{
  "n_head": 16,
  "head_dim": 32,
  "d_mlp": 2048,
  "positions": "learned",
  "tie_embeddings": true,
  "parallel_block": false,
  "init": "normal",
  "init_std_qkv": 0.0143,
  "optimizer": "soap_variant",
  "beta2": 0.95
}
Each number is 500 + 40 x the weight over its row's rms, rounded and kept within 0 to 999. Layers, rows and columns count from 0. Numbers have three digits each. The size before them is the row's rms in percent of the matrix's.

# o: layer 10 attention output (transposed), 512x512, rms 0.0806, rows 508-511, columns 384-511
# v: layer 10 attention value, 512x512, rms 0.0619, rows 509-511, columns 384-511
# up: layer 10 MLP up, 2048x512, rms 0.0832, rows 0-48, columns 384-511
# down: layer 10 MLP down (transposed), 2048x512, rms 0.0939, rows 0-48, columns 384-511
o508 083:451530478495572453495505500481531473546489494402499430490479627517492530522511540447513564457493546543552502503431491505533489457493584483486509503493540372504485453544488494477492602492510429501457443536404502553510529493484515496493449445550486567559511473566480521459520436506497505514543492552536407521480520535564524466459498442465554444469477502414469491593436573485439514464454
v509 080:524449566456469464482506531508464495491496504473482505507455562444469524463460514443555513437548501471515511525532476461485460445426518482412538564423492440527525537481601560478501440490462424417488549487431511506494532555516554451449553494477518517505526495441604526590543498549511530500587462503542528454572468522533472457488462460494513518533525494482430532459446463512492516584529
o509 079:522575477508503487499498476501531510549554458482446520534516563569470536542506512497476422575472466535400546493473433441525550474572506496522468457540430581487472523530504482562516553470531468606536458519522459454493518450479457507537438549538563490446447531518451431527436576472466469498438482509414503526502497543503494480467486519432502481450464531526518473468583556465477492429507
v510 075:550463509480400478474540556484491468416500527481536515407573508584474462514469514486542519440554479483600505541450445512468506486566486462495421488505477461587457454496482481536501588521483553537493467475465524507459567450533564461567528449503480518459560483456591472545445496443547491553607469527490555484515450514497489539463546416386513511563512550449528533467540470488561497499535
o510 072:499589453503513487516495482565486560462478492500455498530489524443532546544501521441488431567478525483453515475528485503516508559430557512549556485480498499444467528467482437478555486482497469503468499495493546472526483498411518480408445564525484456572414502545518524402556490521472515450398481528545515480510518540539522392487467459515545559462501518427450456514504513497506486497447
v511 078:420531559513453467557495388479513534578539513513521434468578447485475421474572554538470438462475505549461511510504470488570608417523479500512513492575427494536446523514486432518543523481578577574523494469511462448550498487551472467514532484508471455430514509480534487484490485495455524521521439487531543545491506492535497458492537465574493575480498540511514519476471530521466551508545
o511 075:551521523550498482499542489468533503508550481466486544566505549444482564496508459460504570518573484540493527490502556511442455448420555493461533552531548546447557498514464503524499504528482521479472492477480565459473520400442508539476494420488563524574518543512455433489527514480496487483413514522426496474494456499436515575509542506405457479445493470501486518584451477472492463504446
up0 107:471487490475490499485509458582491465447469456524525508470465514478472497478501487573454480482416520547592461506491467511387485428547513455513538477451413495494550497497592445499531527524475528463479448448531497483497533529449487538545506553464545546419514507549509485468448423535580488489498437458416512491480495502503509417477531468482537422464522524509538538532532539491550483482452
down0 107:519426517506516452554480553515518562459439531435499498551484496555527466484441497469445477491484470481507470499494461527535494532532527504437533554512492562564406509502481471504439491426455460483464470448481516421432498477492493492467496465500527508478553550484486524504459493498513523463545530507532553505491499486557506439488490594497523479531408510472520463499461533459543547474471
up1 105:538481532487499528483416424430512523469522482478491532480469523487498431520506490549550452565527433565517472453497565503443485529536450482524495504569505474536488467522498557502484400593473478436500534501525485511497524552503496488489471578441489487479527463505468541512517498513513511504565514486535546511564563522486472543480575518522419466530506521589522490475496563448533477535475
down1 105:549520523426526500546562502532480488481568503490501488498472430516477503528498485470522508515476470526570505517527564417410477465532515507497564513519471500474461447468504429427569485581549525528548555514505542585470489455462502493533434469552507507454514487454555465583455491460516491511534489429470493434498518522539522530553545518562379454493505548523504540518563603483544501548470
up2 100:541494543459555495475514473597474546499535501463511534526538479444512522540567509491515512497574522482518430463543578588455483523490506545412517505513512544553522510516482529437477511504537457459526521554513480503385572488560497478484466550519478520500508488514531598536530510534550475470437534497541485555541503449469447458491510475483475520496527523466415523530534551519420524511544
down2 103:551509509430478487563517439462426485536501462539435445524525491478474464500460474505494521548424494517522485526448415443470471492503500503501500423493469472511474513563499428516534483446520463563499457515482568484519536487548494480453532486524516460457527496511517422512415477516474465499451444490489467499527533502469526448489506425548484545556512471503601449533467514517480446525513
up3 104:516607515487518435519419525443460489510527525447548483453448490481518478496460486514530516472466437457486522497465535467482571508490489492516517476486489510509467488429461480508508518511497479517519446479400506551558477603571492507478551512468511473576521558502450548509507504518438516528521476521535495464549478590434533482491515505508457523578510499521508485499447473494522501487441
down3 108:492487492490435475513511543432512484398529449472528565498433566508455577481452483487468497488473506544452507550468566503506511505531515547508554482509403551444523494491540505475497511556516508467602535457534540566512528489479486607492507424509546546583483478472518476519534510470551495480496523467455489436479547553523505571462560488536430469600515509511493529546452566467547405474513
up4 105:469518465466517477586477482466482488399513516508502474472546493562551512490494426505480452434447487495482535522470451555450412459470522511471559447450504455553516529525478574485451508532465534479460466512471563531514547578529510432540580484481467488468516558481466464480508488536579474473603536469518488524446486513479553438485508498525536456477532518421478497453541544453425449541490
down4 102:417369457452472547499540434469523458540562564486484499507532501478522433505487453480523459487542517544495503592494485456453467430525521515504547507500525486496466463601476532499501550470501537499556511524528498507564500542545464490496509514432494514500537501463513502490573498504529419537539449520546472494419498418459468531480417496533561546447523512521465519483478505512509497555560
up5 101:483499545477522532466454567481509475459453450496566499495493589415444445500488540451534448475541494438457528527432502504524445473489533432535538487549463535479444511478525424563477512504507499470457536483435477534478452524476524440471416525522529525482502459553566461476433460515515509498464490483479431533543535524506523473496516528483610434571476504567477542509501508509493549588539
down5 098:537533470506488468409516516543527515493481524463488507550489474510492401539519515478546496485428489476474405505506543492521470502479491500475461571499459480620485533502414514569520442512466490551441481492447476532505438551460513426445488562477481477453491556489494494552354483453547529440445468528506560510519470496448603491586536489574557544470496519466505477495396442477486514512494
up6 105:488541483506420497537576495426456475499488486528516459459530586495548508533511506554448518507500511565531487487484539532487470462533544533573547530469473537446437537584458526450467539477459488596468498497518499435469521511485508575508556456499568506513542518467506469487490525465573571520469444517471458483499519491506504538540528492477555508508538530524501526480538486569475460481486
down6 093:502459420582494501491511469524502523490555496492508472496473433524503489486488509484553511440472500432607544512554483465505551462476512516541497506588480418459539447526534519466515516504431546474478501556486539486525529491502465485479485469450723429502472543515540512469510488513513502504543495500523458504478467474506534521461505504504481486448475481461450535431536475477510506508430
up7 097:568490496558497453511488592570504494507451490476521464509476517496499532581511459503425499474495506430556599493512486466502447512520502501526558515467491495560513512430527449585447481517462496516556432535555428498462442536500509464507482480512517527565479470545505480482565442517453514474600493533555493488501522408445451553481485470473434363525491411500537571545496462556510564514512
down7 099:518518505423471472514528461484464545507491499531497503500575470433520538519438585465573525495502509491461516553483541456470531499554486495547531572483547411483502556591477535465482464497613428494503492487460517506498444531532563511476555526522501468474484549572564523549470526532528501470483482486500425443481513600499497473486540541507544427554427492494548559512540432511437508591523
up8 093:572449538527575510495505560563436557484432579533547500479527447534530523518460547524478557526557476455481519471495528560439499564478558457529446514462492466477525508571478540511503530498442481504494529421513521437480534440458492439476580525536523520524510496396520580494454439481488541538482507544466485516527484535438528555475493601510523473381444470448459467427528514493551496473501
down8 097:461496596523512502505464487531516543487555428495513419487450465517521513521484546430528434538524448502493501526493521527492449476465540509502521529510484435507495591537508474549487572509502517505517518516541491526558499569565521540475455571484512495440527431497566519477561459516459440482452467546378508526443454511509520570513528603515502497458393485498526453504491480552487479467565
up9 100:496550530498515513504540446519468541484583545541578417544532517522529467589543523528485520508509501543484451504470507508512489437455534503543543533425524520495535503489477485423505518476534501569492491548534406459446463508534387511558474490507485545508438532506488538430542469510507478482553465551483525482488540507560499509492509527491495514361477455510492507514530533510454536442555
down9 093:536464511520507532566513445510523466517494454542564449489534557479501541432504509473492561560463529501553476492523477495524530480540509492485514558485502419516439541414473455521486461570511462439503469471566500440491591483589516504533479531475300502563434518543444493591494512515411545417489459436529503505518521489479522496511488559468506531537538522554478503505537472549523573605579
up10 103:539563514510505520506545458513415530526510479480427496476555505498539502520497457454469556516501540499490446455576505558460500482539508566476465491458580482539468523468573549491478471569494549523557497478518493504514524486501474471485442488486548456496453571505466555465462481535489554490471546475513487511562542581525496542551505558526456442523463450462419549520520481540471519557572
down10 106:522453471575527539516484518459501454514542499487484541467522510447491551449512519478498495518512492526452507450502479502528581539514514438478435526467529520455478491525534493468519450420446473554484548502552509462506450540477469489527499488472551495571489566532445518508454429523499499550526526432544518569421507515472495534573552543489518496465584516540460520430543511520479526486520
up11 092:480483440510552523509484459498517545559462433565506447464493476494486371470589514566468485477490498501507398483463505463407513562575494495500520508503481510490491491463514513484496496513533470477483453544421540474511472525537526569459513498467475515587485450461523504570446535516465482498512479547465463523440538480477495470454495490482520518460521591481523532477518486465482493433534
down11 086:498471455495517421480537497516547568466459534447510483556444530491480486507585543535548494440497467479534393535521493490356481433516481430504517537574477625476533471482520472512475519520528486487523476531394548494512495445543531473543529517511388498521536516556466517562543526522516530443535447495475545487512556509482421481446534443518475504530491497513524562539422526459410530457536
up12 100:503519473559531489518539481569524484423576498599482570501455550499485493495501484446486550567519523483509423503478468484470505476484552512443515552474516527522504498549392458506546481493482534566444444443597508446458542519496462447488489495491490530451453476546441523508415523517501530464496470534510481467549520491436483437536492413447496529516483464575490522489501472432426508496551
down12 102:458495469507545535431472472511477467515438491520432551589529534496505469556444462570495454588475506515548546436538441463549477493509494466427498452528453467558462582582471523466554437494620488585542461525493529514495425484538522483497442506495561528520505529522536486541458546504506498499509522498492483472543475578506482443469522524554530495524528496539495456567490503428495475474502
up13 105:558541434524468446493471460465545453501442536467518447502553499440467506469562489473456451494529518469461505487473440491482418492412550481535425514524479454456501490506468510554508535513516510408478515462498470498509507470517468484457540509500525452515485482530529527540472538528486609535525512494548586522540513524485478476493481487487535448552438529520438532515464504524491499493536
down13 108:506498536579514473522553429546445499488503532503447457509487565514485525491484517470453478491460474486512499511526508532501509513489525467520485492555482531455444478416546454462574506451481529519524500508463530503518557472541503516479510480476544506514552517516500537445485528510495494470502512499495487484471463484478512514540536496550538506548534457543546490527516483494499524487529
up14 105:404426461576526493504526499464479495522423549533487397515530529416500557522560495440522479556542512465499551441529532525517506432492496521565536495528468506498468472528448453597483510510467551553452461485502532495526529429529516427558441433537541463493502555472498510498509493460497498457509481496493550461489534556464471494482572523470485460517546447520480507448531506477450535538397
down14 109:462470456507548548495467534507601514531523475518498505538472502493506464505580530526519448517511556400504481480530524520470535506516477546516485484566523475480517463496520452483430480479500561468566526450494482474585428540512550563529495506470598484465484498428490522510544472516585485486449555436504506441441492539514489544537551461531522475458485547563534493567519493531609563507495
up15 092:551462476447459524530447487448504470508475486539536502566566463548509477494494574498520647500512500492558534428499543538496548472418516568473388507445569443510541481531561475471530449494526522477522543492602572491438533454547480457385488435474461524528442509508475484530489567501547510529427435482477505504526552491508520527463567605466499490506496531575437565483572521527505500426552
down15 093:484531550518541505501504576483479515566517471457456474488523503529514465484439446506480518538478494478537581488571416462484473551501488518477514486534512500454437533517479467438452427498482398583517541473498505456491500491539476541478489516499408462513446489549507502428434577532466539471462439487549506510495506551415480464548498490477491502591553453415455498497567445498476502544532
up16 097:495527518538567473584521527534462535478514497488530535496451531488500541475511440556459500563499485498566487506471494539484456557528475464440472508486508550525519561479536408547488453578546512496495505562489404461513532461503496489566481440499485466541528531470507484519466502466475476512528484488570495567557450476478508502481413533470404506489529517504524528559490473443481495460514
down16 105:520507541526513488568451531509485476553486445497532450547547534463433479537517542505504531508443498427550522488493566565452491491437562532537554459583526520503463560579499524502454468500580451527474549513494512520561482543500420534447476484540539518503468492503476451476500471416567487455532519472483522527450437478526555502496481504566501508489492518396432527498514516508546413498427
up17 101:536488464478534515447467499522459488473502511532474527536517494521481461611558560531493505545549463581506473474409434549530540529508544466454472536537537557485470404490446499492552467557570445505468528522462490471479430420488529529546504474535466454505512495527466492398539463511500503520477465532484485487531450446391508489487517451483505455474560523497501566470452531455449477503473
down17 100:517546504554479504503400518483552548534425441471485527496485506477533493421502483496461501507513482490478551484515534531500440501457531551485528451508511511565505536478445461468510486493496488569508490503492582479579518432456503501529570555437393449432474425537510486485475502481514529566594458473484514524503540434470512499474495479496501647518505485471540454466533557477479512495524
up18 101:449463466508439517534505573528505576543549511514496465460499534469513465502524469465533573473531469574437466490470512634470519472441511478506490544518468477561558503542522514440529478505419503502490451468443513572448458509463509508489472426529567573528440486449460479500487480528497494516443595531552494471470527460543570482492517468502495508469487435549498513483572502516502552426549
down18 102:524446451508516462446580475538501465517434481509495484475459504478566460520585518539436532444531583517492462534423519485491504463499585497517511599459536518550444527545564436579469526464550460498557444515463541494563434443453469521502492519515590530536479536549513413489531495496445476522518519509536530511500481424488528489471443526504503476524518513510504453490530527522508497534502
up19 093:534455418567550468482440474458486515486564493489493502502472456512561409511486463467471508498525496546526582491578433451464534435612500595445519453495515491511514461475549527483603500443471562517501516536484532539551486451516580494527502517580567537487511474520560511449528491538480538468449485476545420524442508452511502523561538549531425497452470522550489467535516468454501521478526
down19 072:531468484496503493511527558471533546466511489488492538432496513504500524514497480409534522483457485469498600518503444522505512543500510488474518506503450533508562540496544533513686499511494532511531510510494520595463521518483543541449504531502784495476480526521494516517549545479491476493503506526435456511494505539465505524466515546484516506485535485520483492491472509491478501469443
up20 112:468509520484513571483477480434549451442513483500524442464447513472495538547496432502497587498517459518520533482552500483536410497525523495419476456450421482412390435493515517462594489515503515544477485591543534540389525514541473565459560467507486438465476475467463518487513504473443446498534478516468510494507560532396489505459461505585548519550455472490476499604511503504601559442468
down20 093:510487454512469565481529480511550537483462542532538450513487522440535536451508486478490533507534512536480636509445530387522467508525453530416554546452406508474477486476463512399506463501535509536497486514534479614546501550503591505564521472514533423532473556416550603495498530518541462473459478468546476518471464560450516468571543465578517503487510513481509476455444537508475490501523
up21 096:461623483502510568446526466508532519525441522482534521528509509512489496535477478471494467542475503545484547481460479477508494499460580486568489485499520491464380539521551453511503530518501515501477546553457516481504537469503535440525464447536495542512459478452502539484517530529497488512561495446475440494550526428470515474460559468494522504473437512479478534418469530503534477455473
down21 100:454537467476449535490485517529427465498475477427497515460507596507537539508482522496550407493537545504519440536438454551522492472516527480497545508522541482522502541513586432510441511475470518486517505509497440526603493467510449481531444427524480540487522494550416532509542507436506463522488544502442493495554539541430497503533459399556543457542513513503618451425503586481562504513539
up22 100:513410450472473530467504534463486406516518554499512586486566528454534472522509458533595528526499558498529507482558520455505522483522527441488502510525518436524509509506503582476476548475472521517468529404507566479441466486539465435483481502548550429463531500521564485446391516493473530492527505507477516501580480502500562448508460478508515454475571518600498481515483492424449473434570
down22 102:530515496548510431476495540480507479583503541516482499469461523465537471518512484488549543556495502513569518521498473461461530539496581538533435547445569424514554479537587439457555510491403506507511563539496523562459575489529425500464393448480514554537517518514477547465464472539496542528548517538485523476485437516506499493491522467470532474504447510565499483487499472520559493576583
up23 107:523499464498565525509503483508503496492489465547579493517517502543514490526528483530496522520522477456518602467572526551572469559468528518490439539521519519563508542466533412554416445489440479533487559489488543478549514502505471467498568493546519466561475515511440487550494497496484600497490569586571498469517458522544462501478476513487492513508459504538514485411470490458507447567535
down23 106:488462516473453508472478493484477470489495455532466569465530502500543607503509501482562509533557515434465556522449524553505420493463516480403515434508546465559477465573482547563478455590500472545509524497564541530549417491532475507446422516463597496492484498445525463524517568486549453465540509532446494453518533518508449561471454504558427406464490537565527545546488518492488505508475
up24 103:448495483503528507467549498446482586508450415480499511433467449546484445453483479494528451483449503472472522523483467579544504421456547592554524589516515546445550526492511525488503448529572480502459472530519522482460498470541545561452441557544437534494532514483466474451560483513496498526526525562458531439512400538568523465512496460464470500599490505506525449464398477494499496469413
down24 106:497510436533503500479542432533505525615566516524497457504523495509488480540511480451546517471406581466459530455483486490497458525491507494484500478441562516537504478544475461484494451526468477481513597561485532531458478473540488493451496421520531504531513497516512438460419471463520547489494493498440487483481526513524483491442455495491480569394519453563507485447513465547569494546480
up25 095:437548460470547544435490438511530498552549543483457525438441470453464480519545496470496547515448559545597501491539495480532516518477493495431477521464473535533535545546502524491476448524529425522510454544542499472473496472483516502501592488553517501514481512474455472456533478503573443509554489594421430505533508491515489538437478532561495523465440504529505440433511561481509501472465
down25 097:519482503513553510516520516497411512459509533600558505486561450477516511529486513544478535452535481522500582453492545526495515522488446505452506455551462531555469501485522499499469456447530457502491533512527480463539521496517495475456503545540272474537561515573510518572491476450526530428492526574482487524485463448452516480461566458515490553506459470539565479527428424440574515483444
up26 096:420573618461528488504527454530481502546594518491540508507514433549470485527427474465449546479545495554485494468514505547498528473480530534514579568529481498478522531515414434484484507476506529539435548542521459524516533434525478517586485513527572444480500473552458523585579560496469519495432514487523440495392502486488564509454522484520568528510498498527497486512496586522463518449523
down26 091:547470565483517537488565513500480435511628570462525476524547468464497464512534481523449510534436522523481339488473510498529497508427429461528491544475454430538521508489503474460479514466569540475491497541458514542413479543488513575537529539536420487540516505482510498510403550499463525565470417440509457483478483485515543433551561567539493462472456528458468461539479506473447553540537
up27 095:510500513476459532490512497530608443502515507508524455482478533487473450481514447487461454549515579560510578492571532524504507509450451497529494556496555508534451486481568462517492497512495545522500545559430539506522559534465481519493551540491508444473535523540556464475392485502475614423531502462475484505476507497504472472508537521415503463450501488452490471546526621480537454432500
down27 098:496561527527479484538528487525501492482545422561469530544491582415463512457449508572519460504522502527492522485471524480475524507514556507513477479486509549527515525477529547539462458529514484553485461483576462535522477474422499403504537482515581494482495484474469591475495465502430569470442470543518489475503505518517423525561575539536472525436494506487478490506459438492482500520451
up28 091:448519474464544491500469463587437519518477495498481459472477483499399530481513531461524454483510468572560462499452545458506553500558477543601477513496406514522532559480445486430582579521592471487546525483482472530467472555475541504423555536491507510414518491483499456564447486563576527506427480580497531508537480535562485447436512519545496506561440549547482489486516514452576519463463
down28 081:496451462502430492549504474496473466430504474436486552494530540557482492472500509472484533530532454546437558445451504450479497415470508499517513539486559422528480559515489526519556502524534505549539493518488527443456475554484461518628531432514805532485536550543516518483540465574489500505463484514509522518477530476533493511489438414462511561513516500533522472471501448423542436533452
up29 091:532519418445496439463530556487510424538494561512497492528513561483491485463486513485491477566444508484468477480484475519449535473435583500579482523457587475473458549504434510511474461538440443527439467516485453464555534457505522520512514566502488489469558427460480429542503512476515482472503500498522511489608518490469458462458460543499464510493479523454567450531531553460517487475490
down29 102:510483422531514489515573501466485525547494537525430536517459510494563507500445474472554561484498522601446540534540514517449536538567499502522491550475515550460525510549525460552387470543600475482492489494469536541463425451445529448501475519531434549543487603434532567445491459543528499479541516562537487455508484455489450473508502536490460535514556517516501521570533518554529591488431
up30 100:467493517437445532460479548497491443476528498463573483516495536500514464492438460540402471435572461366474557478444556562542568482463513455575549476530551540514487572471490487537531479440489489516507526536453481477537446504518500478487517512546522476464506515480469516438461423432563514531456423560492526502476521463474495522565465422531495494469514477559516538480514535488484498474557
down30 105:507495555507557501464427477513487511500506471511475462518507452465455466423564506504472468534497528443518492527478501477437532470494551434450454462502500526505543542508540584497559471542387551535469470607548535665496525519430513494486533492551523527522500519448540467487533451494493469486540448471562542491495511538510519560515440497496469516559481515632472414567532482498502468493486
up31 092:539473543429553492564449475471518434570509550490536502472495510517429483507463540517541458507534482419507500460559421487471553556592585559535497495530489407482481502507451467489539494502476540518504498509569470512501434481483465512548523519609488485498431486544563537477528543535511567481485455495457468555485511476524598511493470486565498463525522506522517573469553516458463500490518
down31 085:512440471519467495491489513496491524499491520481467510485460451523527507505501492534492507512511527484517329502492563542496461475473512482493507486427512512469524483480495460549491510508502531512534482478460522505477499532461512515468533524514000508490487491546478510505543525495520486557513520517497499474487529506529476488503518451471548519505483467453551523493472511479505504480503
up32 105:477461563461501534501534557534485543499560510438539475519576481610481511557572460456497435474506434475425495571500503576514488523527547476560531461484518495471441464572536502522416496469494437542534477504475493514441417403457505571465532603579486519497446496477506545454498489472479519532514533456504498531474480498440459570469600499533490516510516475443520491496450452561507451482462
down32 102:498495536528528532536455537573516433504582549573540422497538483412533514466527493530442422457474578527432519519430509500527487463490496468518538468519491514509484488496467481516452459418472507530514507493482507503517472454514494457535501456541385490467468487546537521456507426441496466533544450458534533511475473534464445519550510561506487519427481513464542467519539403463442504474471
up33 095:469505523476494439534523471506519559530476555621553463491508561542465499516447528463519501519519498533485527519485511487515510515507534490549512495432542504466433406530546544538472543486464468457475490509490480505538507537547466503422476487495427486434496525539509475510585556482509516447474493465439532496488494493545518537466495528533497467421555525543530535483462556469499415506385
down33 094:557480520533464514446537543471505490479494562562470509489505498467495524480492524483500470492483464485529495502577448471521427414568532539454466503433552533466522503422522481459527492496489509499521549490575496575504508548529493551524490492430193474599415487554515455500530499519556448514459533492501485441550511539521515517463462484518592518546484514415455516538506523512515477492515
up34 100:522537531545500532476485410626537466554517574444550518560516518513530532426433545492491523483534520482546500520494480539449506515520563463462554461489559500444431531500520530480475449584470497466479573504546528476404550469453552505524508556521535515487483484488428495419515489485493414491492519532488546468517379563485532458545490490544479568514542578527422461479541510455528481483467
down34 102:481598489487492527522458406481542570396501510524523510528500478512529443505530531491509439475495416520518486554492561503494461473521566513507586509419473515502459529537495504570546411488486581532469481507498487510478455510475532523498460435537479529553499466535464520469494507482468503515490519475514520478509436476526572549487492487522491577459456592492467531527582478550500511555449
up35 085:495532516497515493499534568456463519458590512480467481445462427522525375510517482526497506540512535534437547522484537487520427505398531456451559536486497487576480511505483503534506535449520483453515492484487539552555534582494592507567559482529468545501503491478527454521394506475491456525447412497518466474488478492436478468492495477495534513521467487537564560556557476514508492478519
down35 094:489471432504527513486494506519505508485468496478492509511499519476495551485487434490491509468508500476543413504530480491491527497486465492499462481513480483468493483504506535486511495548506536512493504532506477490456507495489434463483495513457288471492482506493502506483589447533485530497529522519503515518501493467523512499498483516486479469441492489446473501476485519509504515476481
up36 104:534415456460476443472487504480524512411555436507523504552461483502481424491536454446538477515525451585568521513506556487495466464438581439527449464506461579444512500483515515502430581531542349490432491455490518583520439525490528474477466529530528544460554484516489441475482496554529503505436492535475466507541506504500553463560462486505532452576491553411509543466518491483479540475562
down36 108:459479506472473426471476571469475471496540521510518494485471519513477483477494553509471571515448531519463493537510485494466512481468526492494517443454365555491545543552501539561489492452433496524511446540495574492451482500451490439461531546563561483472519484513549486541506489532454385454571554501523506540498521532493529510471548518443448557492563451433483481464430500515507496438520
up37 101:468465507475517522473499507472518509532578471548500587542504440543446494514519526444469545410486426517507516493446453482456465535480506457422538480415505516470557528538467508522501497488485519410453519442518443490535463511515504451476534519544459479510433471461489496495499459418496516529517467600498472592491531545424513517478511466431571476474527515590519536516495549439519532449538
down37 098:436434468492503428456508537538493521462450514509437498513430500551513485503571526477580519537507502467403500504543524540448449500527481508508467556512535496469498516415521482514507479514560467524472547537467467485451514537509528466514536503542440442474479477446486446554429497501485534490501512533521561486486462491583505477595511487547452599488466502456564452451508446561547534495428
up38 099:523529523513528490480490525530507598474509523510447496524472556568494418523496452456445536452447471537533511467498486482550486498446503514495521480527525530488500525532493558443492500464512551477468498557448509489512445634457460514483482482544461511570457500566472454513481442483486523455407503531518491516517416443548496475501507549457474479500505479473495543475464459500425468505476
down38 100:498498543504478487527524485465486540480543494455531491423465447531493465493521513409483454548539538497572582520462444505491452503435532473471552415524492544557442602487419518544536473587494488438468516462464498525474424478493491469457495481512487533514519520413450498507469436554506515497454564502549431457493553471428515511451540473491468545555486501527490470409503438477514512447474
up39 089:455501525482524483489488511482551497469403515507508495494473514480494464511435571466405569455501498450456631546482460484531469452488423490508587504528493493574474512527521495486511549562465487579490520514492475399483511484514401489535437522508512540580517479428479513479525477533600488496529501525494521565507568445441497471458544525488536527430421438526453574509483543465527517458455
down39 093:530478475532582527478536481544470564509565543586463520504474462481515523559549472512451516498498530564484467496482490479525510499476479486469445521506442427434536506492455538475479470518497516479506449539441490511515527524497548479516496534502050503551537512531501498536494452522436512487487504458523474511446465492527501504500510465512497475442517575404488544464477521486498529426454
up40 098:512486452422518522465529476431493542529459456448520519433517397459501469538479556511456475486489519532488496534567461474485505555427485502462526539547506579406494454516519484491534474438534438517527473566504505545484527448535470504559515526513473539395436520508580396459489461482458561447482502510464524595482461462511552495472526537521573483563454499415487409464519475514469475539454
down40 106:472492501442516494498517574495475499425463557513482536484484503495581476554466538537506479473441472580492528478486463466513519579462526439521531480523535480474491529412496453465513464515472442525459497548452460447516513590555539462552431562456547496480507489462496491547473530502498526544465508478572428470586440528528434486567491508533512524516447590478496486525484511591422516543454
up41 103:499468505569499503495516493512454466451526526566439556423524496490497389455504519509508500555603529586508485492480505551560526549541445518488549487557448517524511533513410533501494519474518513499561545485481521478515519550518486458504471496445487465597532490484544518447568487486584527521469412466462510468537502461475483452567539409542494482532471527517547465562534406500470492526514
down41 105:455449491516545556496517436491468517468547413487525539540492511531497492515515517458475506502471544518521486516508506562490497498489498377434423505479480506483463524465463519521548511489505440513569557513577463470522470560454506493514572524521479508472520512524581483505493560441523466488448491482569554439484477504484488499452535468428478559483520438460562592512402473520399463481515
up42 095:489552470500540508490538459514531440516542556555561449467471419523561525448499511417552555534493554496538546516532463485564519501534465456556530494515494489483445473580497468493502531522562502498486504553460426565462460577538500609449502528477460468575496511479488525411479534479464581484610497560528473508541503610472434580466490526454592477519510582476542564431505499515467482488556
down42 099:490481496471475510487492564466555490483555477489532437485515521568514493480484447454537433465500476461540495544480470485470413483522479490487551554582530493461455393443458542412476528496550458468445582508500510453532482558535459508485526494539505489432530533565510505446489559531578540513509492521493499529550535502499545545467487507512463477497513481553492513549442527548430488459539
up43 094:500469499484504535464506548515548464531558462483461505439472490429453504498518480506463528489575534481534498541491530555518474405443543565453540443475525508555489490472479448530523525505547479510520558479478533505483549431486493513553483535525482534515402537472556524451456428618486518422431558524505464530476435462498461543642507588465508559524442590519572534424579514549484523534493
down43 096:585503532466482569455474449464508523417472526515488515621522498441433508443511468427491554463481530578460433564545510530542439527518488569464504546505425558629568490427430512476499507493464504508493468454605463532506520549520471439473553468509405422511487443500500399494528560474486568576503432549518459548537516525519428438533478499559544521547532505466530492536493471489527507427467
up44 098:493470504439467558456505539517456475553501517437528470441525468452501480478479548486519479506433492502581487524477535476525513523542474462501470483496488470504475461544568443530506449537554479498534515437494495439538556457540521499550543515481484524443457472528540445456522525603515632504491466535500525552467507501510533551553522493502535481499500565464484484460604479483502527494490
down44 095:518504441560489522489506511449482499462486555492484483488531493494431571499467485488509495448475498509477576526515509508508471532456503440459527532469523532481520567453505465501501490484491456542538530441469535562476472551525525562489480529434392555433548502505526504533528567479448493503480483483421522538514473498572583506533487522537481449411477483484555553466452510504520515518510
up45 098:510493410516486524498529429498460553481504570456486523528500439493525547476489508444469464494550589515553546497511494459527553496516455465494465497512551519447542513561553447432457511496519457508494474598513524499438553554568498478427514503498515552538447560530485488469492535553473527487544509467535488492537468466397453453578493512504493489498524468427503523555510540534514534456466
down45 097:466575504528534481457516486502479466560435536481502580493525493523485464494525525498558493496506415451441575443524509506510509557484541527472478534544484534530516455433470440509466490489471440517479605538494518527497532509535527472521595434528582513522512479456559478485516470475435555485481519525444508435515519499495514551485493553570472504480452470522489503566458526473467503510465
up46 105:528489509545489535537521489472512497435503469524544562517456533457522509482547470505513469437510482416483486520489486460464447532528535516497547483453520397429484486559488512461500554458483507512549557463486495472462538543554463441476492514577460484488456512495611530516487530565542493433549506501418518442464528560480589522520490522531513524477477460510478543575550492537583510527500
down46 094:486548495426498437541511502524475450483526507504487560536450518525510517489507530513522498437430443517505523496450457518472514505494517503543576545559442479498534385476490483457477499512496453441535507435499536466495494570476510429548505441491302472511431505518451460473535520507489559459436469438456566512509454583451500501474513525457421513487471523493515487560439519509555447461530
up47 099:511499521519459469498530576429486489515507470487499522457487553496494459441560532547566518548543549495557592510500517524537525486513436478562479564522512503516550492506526505410527556506455482519475529515449464508499550475480463528533490465515498483453533513477461482507545514524542492535467538385509511456570534488430508424546518443448549497475463505518410477514606527535478515550590
down47 103:492500494456469505563552463504456503450534489498486516480448473547454482557435500486495551519476474534570536559482434541469544524576540499429503436529500496505497545551520524452436461578537466487471543470522465513519504551515534559485545506549535521530441482467499450536552516513544506491474514525569495433500505478493496483506535555480442469478511416472457549525477476497506520561551
up48 101:408480466512532487495488589485512608448481543479555564481480538578523550430444504481438526558550477497499468537594498516552500489471483500410544494472416589495601485500483525480503538591462448497470508441526461461492443507535546480564491496490488562482492460468439491454493518534555513529581558488584491430468528500601424511425493514483505490487548530549523578565583528473495555442505
down48 097:464411490496494514521527520490497488585531450509472449492528460452523514520482545503525486500509447444559508482510496529475499528427513506558462521478533480468533606504507499433519542496519471557536532463456475489453515541562555499426406436520301487499475547481523514505574468525523567549475426513508507454562530486512513578525515488530487504509534517526529476495549617538509527505523